{
  "num_hidden_layers": 21,
  "hidden_size": 160,
  "num_attention_heads": 2,
  "num_key_value_heads": 2,
  "head_dim": 64,
  "intermediate_size": 640,
  "vocab_size": 32768,
  "hidden_act": "tanh_gelu",
  "norm": "layernorm",
  "norm_place": "pre",
  "norm_eps": 1e-05,
  "positions": "learned",
  "qk_norm": false,
  "attn_scale": 0.125,
  "bias": "all",
  "tie_word_embeddings": false,
  "parallel_block": false,
  "init": "trunc",
  "init_std_qkv": 0.0395,
  "init_std_o": 0.00613,
  "init_std_up": 0.0395,
  "init_std_down": 0.00613,
  "optimizer": "muon",
  "learning_rate": 0.00416,
  "beta1": 0.95,
  "weight_decay": 0.091,
  "lr_head": 0.0215,
  "max_grad_norm": 0.5,
  "warmup_steps": 200,
  "schedule": "wsd",
  "decay_fraction": 0.74,
  "decay_shape": "linear",
  "final_lr_fraction": 0.0,
  "batch_tokens": 262144,
  "max_seq_len": 1024,
  "doc_mask": false,
  "train_tokens": 869400000,
  "max_steps": 3317,
  "dataset": "wikipedia_en"
}
Each number is 128 + 32 x the weight over its row's rms, rounded and kept within 0 to 255. Layers, rows and columns count from 0. Numbers have three digits each. The size before them is the row's rms in percent of the matrix's.

# layer 3 MLP down, 160x640, rms 0.138, rows 0-159, columns 448-511
097:080126048129102136190063108111119116110096130207184104104136146114126151158201099108097107245137209118093134157125104024151190099167142151112154153128193137124091179122110116088151121049099139
098:148120106088093183135114077135159172097099135137115108127151138124137129141129123115134121139139120126127135057141165097107117127129088114131139100184123079149149076111122118121097133167097154
096:186124152136145156095138084162147140125122146059067154117171142115171116193134164163084099162116161156111145137124158146133180141127116080112165110124106092138167080149184142069120167141137138
099:184132123145051089082132089136150095187118168178125096151103121135115113110189151100164142198069074138143154117073136156156156115222103083132057140147112126135128100077141129130144156127139083
102:172108084132079121168146168122088131143113111071132097132144140145107158127123092144115140124095107110047087107132145161167110111112098098092120136129119088155164119102151146090139098146121127
095:133079070069109119086118112136160129113122127131093144142113139120141147112190153120112180155126174001161141125169095102059149108066111141163132156132095061147095149132096066125128101094072104
109:165090111134138189082072069134191122090093121113119177098106172108106091191096113115190134169100095189144166148146149086151136149024137117082162133095141112105163155121114065106143123133184121
092:130174117084116129158150168134121079135073144127144148122106121141098117105147151173105126069124163139106132168108107080089009129136158139094143130157141175098076177180071099129074162163155150
095:170077114173143093079199131127113093183154127085210109114115182121135121119171084065157122151151159076094150111127121134115058130155107133100132135115097185131132096138107113106101093148134094
110:138102133129171129058141110122145141154097139200185149179104090127140123149186111085093130124179158117135110092110100144166110124065152165142148116136142170108139138138116153140129131123170138
101:136162057141111087131121144148083126080150142149113160143131091134124131088117124094134160173123082164077123157110143134126165132123134082092143162158153149129078131149172125102115133112080225
095:109161096082140091153084169107182141098077115181157127094194100137104127118169167113179101136145130159150115162148079159120139124108126123155131132148114133120182139077178105119126135170141088
101:153064085153099127107134189112060118172140131154048180130109168122148151120157114091161121147123108093129049111086144160047067118143117147117111142140138119107192094151165102117123110120152106
096:056150150137087087090066124125075120122177126076124167134086130133088116132140113109098135077193076161154147122063133168158154114107127117091190122144089129155167123135169135153098137077197120
100:147190147160131094107103185108154162132064144181116067094162125128071113092171129101094131134101164141114167190118089156120134129115134127110146137112062117135210113144167165141135144085171114
100:153146180149109093124202067107061118119092142166177157104075144144149127101116168117131093120090092111101051099097143062166057123124155134181099179110134094143102145098200155149160150063117192
093:167035101099161139168122152141140122159125102117085087178185114120098130165178172117148116134104108192189151062115192128119112103107102089118128127134113088134085095093135126133111125093122159
107:140104116135086118218153124130130115139128131084066097151105124139103163082070139131159093106122117168111115097136119110097119122135119082109149132139097145136161163117106163111113130148162255
093:125128117142077168152143179118140169142090114145126136115119128111109118185069146098161131115118145143121093160115208117139033116139116173102078136119156123111215042177148155153122137109100112
100:146181123122103158115132167131112088135107133079184161037151137127082136109138125106117128144155138129142195098160112149089158123181135156125128121138136113157117144085121099108120143147105115
103:127089179121079144141089166116143136167177122147079128116108090136128152119193079182129197065157131088104203028145120170116146123081137129110127110148099146138114103119065173209139096113119168
098:122107119147129157054196066136165135191146120114166173096134120134162112093128148141075126105103118078082155147108131141123101124126156187151179104111164099106136182088150109181147106134140152
098:168187136120083125088094157120173091135170133126127135101166130143125148121123094234104134167115125122126135150093117116144127119161126124143121128115157104126000118150180149066147125096103138
104:159123169133129111152122134145147128129161125132144186123152140113201115192158107087136140165173118105106105147112115157118131113167130122087160104170133108136206142125055079138102150135145146
096:145144146162116134122074083105139087158051104171107130181163085136163108054091130116134148122137123146124174117137119164097155116198095075132138123146019147102126043172085109158137147140194094
096:147115119205114145167031157128111184114226116161112146134103114131166127201156105126139124132103196147127112120159114142191125132095123125141164121155133129142147195099170095146145111167107156
107:143122115138181129158130084130085162087133119200104131090123075112140111097125129131180095084161122172150116138074102087131154129102154135185122112149099094147142070163115101118095136132121069
094:142061106128152108177209139129083178050108145149137077203139108138165159123132153138089155166115089123116124188106141158133130133155142136170163142117138138142036172149066146122148085122083119
096:103194076157098099096091176098153122182139106126075140142166151141115147093085075113168185115125123103142142178128080104096164112121127073111138118142122130146148151168121127152123117199073195
096:070097088132128103118138131129120157080085108141115129136137095134086158146125087123055143154122113152139142151127139057143119110115137167163091128141149168137126076099095096203154066105130144
104:101147100102119094073171150138070130125139120137192146107104097126176177161080088099076103076171163107086110133119160087121123097138103126096076172131163104129098084125125079103162140197052117
100:109121141163145178076179092137139117080092127110110128186123133111143154156111144124142162128182121184159064085123093092078144102205148094168106134194123114145107136163121113147100145142141183
098:103165085099139156145078073128174144117179133115134160036130126160131128096142127106130165164100064097118139087126082154132131158131143154126093122114146179124044120141134125163118143107138118
094:093105101095145158106132144128123114119160114123113154107151126130135119081114143121158130164155170114140141157130116143109142116135148124107119129131129148147049122128100138128108108136113112
109:114193159127121113030075160143127127121148126128158161156130137126160134145098134055198149060087133061118122113098125119161178128105094165132115127114136128132096120118147125105139117151154069
106:106150137095170129113156157126098108208140130123148154104134107142151136083139113158110118114124091142136134140060111154176135131117105112188121130144116137131099105128159110145117105113086192
096:143135111151095109132143086136142140164167141110140134180173159126175106115068124133134139124088092131111086178166141122104171142106136145091098128107123150131167049107160062135179121165114160
093:152080085088118166109162129120078136146101136123115182150124125102136118208160095105196076133100111163132109107123180103115130139097072187175146138145182127134239162121076138139118140078097129
095:141173053098170146160128146132123135129143136078126097117066114133139098129078115151111126188095108158103101119160142116161160120106096153117099131109145128112090136149114159083117150142139126
103:158191139112115087157112063160153188145151122105159119136159109148128142094142120111129112078113098075099113143141109205176162123097133163135143128080104127136101118124129130161070095148103163
102:106129155115193123171141191146127117099097148205191145134136088130091117064227127093144134116132122092141146151075111150110169136166147107223113109131138183107078126155133126142131151092165126
111:061093124151142093077086131151119141117062135148122106172201158134131124195137114126116116210137169111138133087113144128103105145116086095131087089125088111109137096144109143087151202142151118
103:118159105134115128081134140122149113120112124145096119116146114109135128137146155127130162125138199169095142149089114108110170129120144063140162117172109165114138129099170158150123136133127124
096:171212194106158116110148157136133117185072117126133127090161152130185129103108109155132127138099197155155097151097104142170177115141110124115127137158092160108102093101148160126121121106121079
101:178132148141130097075153165117178133143164147124133160179093103142147104099099175099108084064131135145126108074203113167058086148019138196113178145143107141112134117114112073077156108165116058
101:186144134126207143123106065148113119177155139094065139182083125139170144064179110144064153164103056118084119134170132107116141127115139111098078123138127105122072208104163153182115093120110082
096:114115120134088046177092138119160123143093123078123100142141171108157128185114088061138131090098120167094123114148094131140149122094133100151183100175156133162132185126139155109114115117088126
097:188158097116138130112114177125121130021125141145104110172163144121175125092136221156154114097176110111094110153081152082152098132150146103145159118060149100140153105118102110163080127071104139
100:124131122177111096160099085131099136148115108103123154126154116118154112172096145112156142096117111145112106138116136114150139126154105144102194102162076099131138108152132106105143107138103163
096:128150089156113124148100151141147136171152136123166153062145129126106096105187097102142133131054136179120112127112121090153102139137146173204136105088125162096137135126070052177192183095112060
110:169121129170138124171076181132069139127156121090151166138134116132163131144125100103159141187110133132085120092088142153098181131082131171126096088162117148157095147107100112165137105110185162
090:140146084154114073102125132120089180144121118160088111119067114132159123079124151125116176171072155109111105103132083186120174125153120133121122116126114088119175150122127107062128150125138142
095:114198158148095118146146047108131115093096150096118107110088110132122148100099111210146141149117174119132117137110140118170134133096097102126141117136113168127104105143151163106127071161158135
099:167167151095072102113143125129106124095146123157090134117138109115176138122132118153133153174181127161126130116099141127121160111122121162139080125111112130141109071122103159160155154099127110
101:157132131164111074108173153112083123147133143137128170129101111131139162113092147156098127083131163157119103150153103157121063124176114118098042129135215137136178103095150077104131071159127165
110:125155167122162135180111148142125118153115130153148087070128162141071121143103188151105147088151148185176177108124096077074147157162117147124139118143116098109124164173146137090080148142139116
107:145099151145099088204183125105137122119105127119125150149111095122158136147188129124042117138137140122063129151126099171180072128100116071074165152143137116136062076082146062127152098140121139
094:117196145124141094143096100105117118176106118147152147097180120115137122147108098196076109094134189116121138153124111144131120123050154170143101129121091146156086165168150124130084132123125106
096:140105166152102106094113113137079119154151129062135089134100116128158152186116124147084116113115139110136161099137140075128129125132128111125129128102106147122112181081117107141145125154143108
108:130052157092130120118217075117125149112118129136109125196120136146080138153170146200161158131120108130161084126126075141134071100102073171161172125093130116127123122114116111172173135092121142
104:117134141091156146171121081125148107064126091044120093124091104135132118154146123150129106195118072066128169092104156089182133132171176096009106145103082132126191147123113097153122117118135134
097:117046123128140070126135114121142096073148122153153132170118133133121097182030171133164068101168106106094188083079127141138091142060156214115168139136123130129084148173142216125168158090166089
099:128133132170086123119176165141151129100121124117141165164093151133204149097159106079160144098137130089105081157098091175164113137140130171098092169116175132120121147150120186141127162043084097
098:130163095120128144109145144110115130106118145089148109103217145126128119182085170098108089139159118145126142132134148151118194096159115158158107101152104152142173124107077123133096152113172134
100:108105120121153155086144117103177163138156145156153095149104139121133118131147097164154182173231100163164158120128085096074174148131197146102108101147161178115091102156168100113031139082130094
102:109060128089152143143180083127128154144091126113138026086164110134103142117179139168081134156127116095149120051142181164102177110095137048117146149145049074131118160177141159171169150101131080
097:095183122176087191115088180129121097093090110146127130081160080124128160124138115120090171090147158156084127098187164121154096134078126129095042128085078129155083105143148181125137135110112152
094:034167149183172120145105055130164161083096165119128110135105144125099116080162114129080113106098150095096169126137143170099121153088077119100108134123146135121157027109087098120106098111125086
096:071126146061087130130143103138064116143101125105147138117186136142113179134106127124110160195117159147133151188073101130112133114149112094086103159124056102136089165151106089163157163066161159
094:104137164097163124120210101121143130113110122126115144116110073124104124133105146169025162045154084139169156180110111116132077112160137130175095150114109115082138077144144093084150113154125183
095:184174157155090213170108094120126111131101109175185138137141154121091138154115136141126119160077072136095143125091138165135149129098165129144163145111102175128132068126053126103143129146139152
094:198173145062145184126107133109117107145137114111127140105084133130132095118189108113134099148131095108178060154165193062215164135125144116134120131116123143123133134128125150178124166116200128
098:136162159166121060115069150140164165106165109151090101080129123111117109154144086184177128152133093112170096136073162079108168133171150110127131120141098150112153100156114140138133177142134169
096:157093116093173113095114066121190109091141124104137146144127163120129075159110066102205145109155057163036123118112093126116091147184119128120137127085127112144120096133158126154118121106100108
101:169116168121135106103149146152184139126064130149105103100103125117172125141190151178149095107108176240109146145117130134159187142097135166137168105116145111141067157136170119157124153104130170
105:129144169152124172085064151113079145093137124231133159145118094109093119087173156121131078145187156082107133113107191063080144138099139126183144139080135110139210133150124131154119130103103120
095:117138050160142191118152201135136157187193132122129140082151167136129105171145137112140119089128147106154117083129109196162064153116133087107155131123142170092106137156119129114178141082133149
099:079134154116139125115056106157132135089136169174136124114121117132177114114166152193148131172134167187142159132138114191117147141147149160128149136160140092128091152079136112117106102143148150
097:106083101138120111106126138117136142202109131076130116151149124138103136210103099108069170130120159141171156077147151075108103123178156135150104135159114156138171201072076086094149124102147052
101:111124180111137139098110074127034139074069094140105090082078118131079130128120166114154121031115043186132108127095110063153133149089130110057196131054112105141097179146182138108125084104105128
098:087099075144153168106124167147102151144103125117147181107126179143135112149152110100176097112146138123071118146129170107114077131078116097129158140093143143122147080113086139142126111114129162
107:139084092095173100174150068117091115144114106127099114126147089139154133105049089141056162182182087161174133143090151127172150130129131170169154122056099151126118141107109173102089137094126052
098:158091142162189094033148131136143152194095148049154159146149096122131109141125137120154123119141177075124118113117136123134102124141166090150127102176133111147161160174102138122144170146177076
097:118214109098078107169073130136099151137141133156134161153098204119078140157076107111158167098132105142097142165159141105172141132156135125107107124127207106116193116109107160111111130120093113
095:186142127150106130079105127113111126116137129171142061048129153131148152211176113187136074155123146184170139169162146137120090139111129146098119128117113100126132111084159106163208128021121164
106:074096164132177104114134088127107121174164157106120131079109076157105157184110161122152095070138058127172120102147154075135151134128122137140158128159136191103138141108073139098155138173116127
103:124119123118121167250088121126116107127130118181074132175131152136097134156110188109183165171135125064203149142128158155100083127126128126106150144113116139125149048135154163124121160103117121
093:147142112091185085123196115144140123102130121100102110174120136134168120110139087163107084127086100087117126182150162152095125108167094142145063137081136141125165119114104191059140136185129101
096:166026159154170120109109125120117083098145135144128136102131127136109138153135122150157090128152100124103101100174155113092190138073078134136168117111161150115095097063095185127160112128156133
095:127115104167107130156120163139102110168153133126122153095132121119097134115123107119146119123153107135142197163166134116059153120143178219076129099148121162133163143161162125101085132156104132
109:084120160142142168077042200144154174108133137095108139145096156115138110168135121089097130076155164126135131155123108096127109139106154134124118118114136098117150142153112168160102161164114094
097:121097124101152185134116056131148125095161138037128121129124142131112123123177137141150101072033085142119111113164174160144149123138090122143148128111171129135077146068171187150157143133126163
095:179098151128104143111114122131115073144168136075079108127092116139124157145053093142154131153140167133196113214160109146092202099145132092140130130082156174107140151134114149108105172190106118
096:140098145167089148125172155127170120105130117046072147188077102114080134089151137151113137128123141133241151096069148167106117101202115058133168173107146138154105194176110138123080143060166117
095:135086203162151115139150115140162144084101129158110096095124148136101134090152068116140151092122137125145075130131112133148090158065146076068112113161108121166129042133090102210180103144130121
103:154182109056077170143095133136121125086127148184120105028156141140180136142084158152106102199108120111120069142124134070119056131141116114101164122184102132147066146134129119129124098087131134
099:173137149116093124115067118124052096109129091101151108143124109139098162097099092121199141025168147125076124134181125142057140105128125144160152118159160096147075072111153074165145121147122078
098:093133109112145150131093173117122091039156135111112158125129145110164124090124066073140107131129180157152181110077143189123098108179140110163130117172130143154169172143127166124132105133151086
109:161131138202104163179145129143154123140138138135147106138126162104103109105100122146092152123140090151129151123161155176081150162105128201082170139084153140120103108131134147151090073116152133
105:071081132178144128158085150098095116147137116118129106123177133112073141186127152137123160069085145144140100110156128160114146122123096178107194136100179116125112119048144147198166136164149223
099:084154100159087101090139086141122125120103144134072119127128161132099141130181100116140130145141123165093076139149097151118140129176122082045186097093192125120085094113143096116107129216077050
097:126118096060106141138190151138131130068159125178141116102199148099118133117102128156143167196119121048163159130138068137139160141065100065153142122122154162112160095074186112142177131225155119
098:100175068106175115118189167125142122165118132138107138155153147112108133080099108109099130171110157166140143101063119156091099116149163168138168138142111107136145124181094076130078114077131123
106:106124081169094169144093127123157101130154120139147123111084115147114170118109140125183144082077069090084059144138138073106142106138134153146139151102117123167089206121182080136106126062101120
101:147092097173177127135143130126141131062132108067148106072103145106198098090137139156117124097176074168137088182102137112140069149129167211066114125093082142125092145151159160152135089063092164
099:124129128189123133162125116140131114156084116082129173124105161127092134158062157097114112165085113108162125005128129118119060132179130147117128143177126141119167157148112142077119150137078090
097:148150159171102094138076146137160170115126123088140199224103102118128082136146111154172113105135127190178133106082097110172151137086146128146105089167115119096081177126163165163098126104118151
110:156119110159168105151150182117155117137086135076121126157133139108140121103172126153080125183124122106127136108081091056108121147133144135135153127100128167133255123099123118157178118063120085
094:164192194093130121107193095133141125178112125113077123123045148115126144125136189105174120194121130111133159164145122142088110127126095112155094137137121123110151100141144056104077097184091103
105:186162161065102048106157135134138154116103103059120062000148150112160149162115048116104088139109134101119154096120123144144110135117081145176120093162153130128166137130158172041071114089118198
097:158092158116135116143140182132088146203125154092089069102132165133138163116117141103100111162139134104130088166161132118155159115111126119184168116123146081119159119149187098139125140120133101
094:068099131088125115163127193142112139109159169109136158138157119117141116119121112157142109069137111154133130167065133155120115130112133140104156147138117127132162181097087182146156148116142161
100:130180111117143169109211128131167124084146096170119102160137174141109148096119034178061106108180169095145121066158090151079101112155136169199138144143122094135110096122106150132138105110128129
107:126157093115099167111162143115164164128129120168157143106202180121154120094135124131172133158091126087105128178205173188094145125099127086161158142088127122121122100114131126149198114130127078
097:151166116097169099140021152129140131148153100132137154195121152126168108174093151156132099091129178096168132078154194147102160149145154043101159114122120155123104093159123065152098134113086106
097:150155147084110100186054136136109163124065124116112146132113137139144133080150123123159105104145160170104131203146136149134132144134143158145096117081129139112106102060152115069157130125151070
107:146101118108121139090120104124168116095123091176221155124146125125112124128167160118166143141123132103114133211186134101135156105147138113110129125103105126121069151137113143130145100213112128
100:103144144140155182132118145125161178157119119136125116203186126122151076092107153082099134062139187132081132134176098123142098148185091130165113130152143119129069096181171145092124154187119183
105:198076161119130157164144146108133109116127134116089089149133121134142114147122084134097129144148078038146138104118144144191105126139122136125108133136115121134127070181095170140181140162092129
103:045092064100122122110178120144153137073142119139124136147104092127054146135070121095105126138160126129106155131132129130116102139108150059160126111121130070140094161090120101136123159128123161
100:092039189194130114090071171143126123128149155146126127134166113123194119125089089125105100233177176096130141118105191178159143153153127155123148113166132064123059191190112126129120110150171141
105:029136136136114122153170142127187125142093145133108184178128133111113075179203142158141130161120119097193126136186106169135142127132144062146168152081135129092157087193102162126163184107153084
101:110132158150164121155112066130078130138096132075091106135089092110195164104101120161096144174104087100138116074117132167092092108131130183100073142166087112136170154081137137138147110118118194
103:123163157201159184081193093128121099189156132118155142158119143131126133200138105095126135080141150168125082136139141123158064141125083117120096105120133171123155163123147141159080130213081089
108:103120174105116119105140106132121123191130096159131109039086106123135134055125139144160122115136127101130126110163126088102150115201129126109130126106141134149100171130082115101176129121113209
104:130155143080162136171069096109148141117105136127133124077085144125152123159135127097151175151179097127127150151098110116095124147122155166076097108102124105096202094083156145118148109075121119
102:110194132121167164156169098131095129163159120150111106146143173117160098148095161090193079158072096112097157131162068140160173131148166107185095135131162193118112168130135194121148172157144137
094:089142127129183172120179122117078128168106141149165127130053154144114139147082129164129134095140094138124147130170140129108164127129144158124148066126137140158143071122116077106150113161100144
098:149165134146131115173130100129144084088143115140093100064089076154133144095050117109182124096205211130154081129160093113134143128162105117178086116162143103119055163134079139099117090124111115
102:120136123150135098066191120123154124085155144138147136183143135130114120060153101095121155164099129118136094100117109156116114119131113121106101141106105142152085117131139147141082126174146129
099:087075067141104171111123078133188094104211132133108153120173087132099150118106134147090125075084103103098143169148157173165127121120125147090077111142141156095164107141126106106118133121182128
091:121115129157115119104120126138162156104120134180086139126140156126098088104170145117117119152165121128143124164146125064145158117098179093129100129092155117139133178139134159157153124208126110
099:106189145077130101161210173138173104139148130103175170132159156148132127071059057118142154036178126120108158082123173131127124138148126090056119122159112073135168154112127140096099096144115044
090:169138071087137111152089083132130134124129128108071147186140109094133112105177159078126118099085088102169105124124136119088143146081135134079135126169114136140123131119106070159176132114149160
107:119123123088098155147164119123129105162167110142129098161113116161096114140170144135175151187126154141134105120135138150154090127143108166185104145146142107126174149119144129115101097194088042
096:173204077047107192075103167141047114158098124110138115098114151153115112149121131161072144111089146175067105132144125187132075171169136115155118132118068109147092103192140112129115123127086189
106:149075196111185130145100086143142075127158141163117098173083129126118120144134084096138101129140161119166133125178122122105181120063151115102089137162087119108163158136085141165100140110189146
103:107136198164148112216167124126085110123093127135152122095155140116134119135102148101159115115111174100121114102083162161159090134149095130113156126120135096112137185149129089164128167118116153
099:141162153120161118164071127118143149130112114122137104192148138126125132134129148134128163193140127162132155155123102114147161113172100185212074124114170161129081139089136146067156137171134099
107:104107205156121092081178153129110131126100158043138155097135144116094113180108131079074154080173091143136118106087141096146139143107116093155072104149159115131069094142140137105179187064124109
098:146127103096145097120057186122162113119104107129126153108141103137154099185142142124111146133076171123133171130141087110166078126154121110114099163065132115110141148114145161147161140176152146
106:114130183139127124107155186133125153137123120138118166167125107117091101085078156145076132084101166112140165127139146147083163156135147108190118153135108129100118171163117105139081125141148179
108:118107107108112110109086125119109144176097129184174151156155104135114118189131111122141143080165137112113096102100146159107131142113142102100082134126154120137106175206157167102110156079115122
102:092100125153107154167158154099089087149108108177181133142106110118116143110124129131122089108118099170143088138151164156162182122083161132089090117131162186133150107110102142099096133170119122
098:105161074122145157156133102143139152124203124151158196169109120105101092105108203111149142103144135186114160154109112103154134132168081201154144133142131174146167122140122151086119130156145134
103:112106170145118174126127188129132137100117135112143115096135106121136109117173109169092148089158187197146102195102082137148175131104098134055088127158146110112136158099107142096090120142186135
097:167134127099116119086128149115118115150144119120092137061153102142094141120187109098122124190094203122151046093118116088142102124180129193138129130146106135119069088070150104148144092151122109
100:138134110140128152121095055142142141085169128120136128116070173118163122106086152107145130255093097108151139150201150142163117128135157115141136138130160097141099139094167112174070147159078130
100:111167109142102196142125168136117093122153112104179085093111112133144107138139173153158102094133133100095179124138092109113097121165128066062112145095169078131089168119187120139164144106133086
111:037144072120091122201179142139149136129162123180138120150125104121128141061183124138163124083181151137122119196161101137199101134110172082189073111133163164127151187146174110153105100126126081
097:105113188114150108088096173124105123153156120148067123176182116147073135153141131099110075115067088134097136105144132087103217108154143060162187126147135110130144069123082154080069149129184101
096:118132128116132112212128125107138137109170121166136016172123080129173132099091162152120050123123119151161126143115127097115135106089109140096076150114136157120174099136100146114122103177201107
100:173114166147107120100114137137113130148149108142051183125092112149131144181210156120056129207117142104189198132118135158152090126142097185134142140125138125127182149187087147129082122159217153
103:088152090141184135165185177127134146138113125131132118124140125152072152100088149126120146114104208066099135043173157110106108108129128051157090134117090140141118144082083123089149102150081210
107:149147104123115084096185095115173178096121140109151116121125155126057104098154196141173136132077158151151154144108096124137145148121101162132159118104111178112138173107127133095136091133142151
098:080069064062122145087094134113132133156126143152175108139070147140115145148090058152076119092106045141109167191154105130129100112146114139090189151172145132129120147103147136152146126062092142
099:132091095149181107219167107118147113133176115171129080166142120139110138114086167176146181113157058155091119146160065154122151132107167085126128139140135066125203093099134110091134105142098160
096:131106124067110200133199095126178088169130124060105092131113117131138153108073181115108149080086147136087121072118192067158111095164091191153137133134157096162176144078117128121150124135128100
098:137007147158138150146124111107104110128126155091175085164157099106155134115040130113084102137130114059181129123183136070110054116123124132174136156125061127123159107156147095145173150122143110
102:134074179143081093131134061117126097148151160124138104109160132115112123117139185140097095107123088119186152117118108132186091124109127053131117122172137094129134091191098112119111118085145211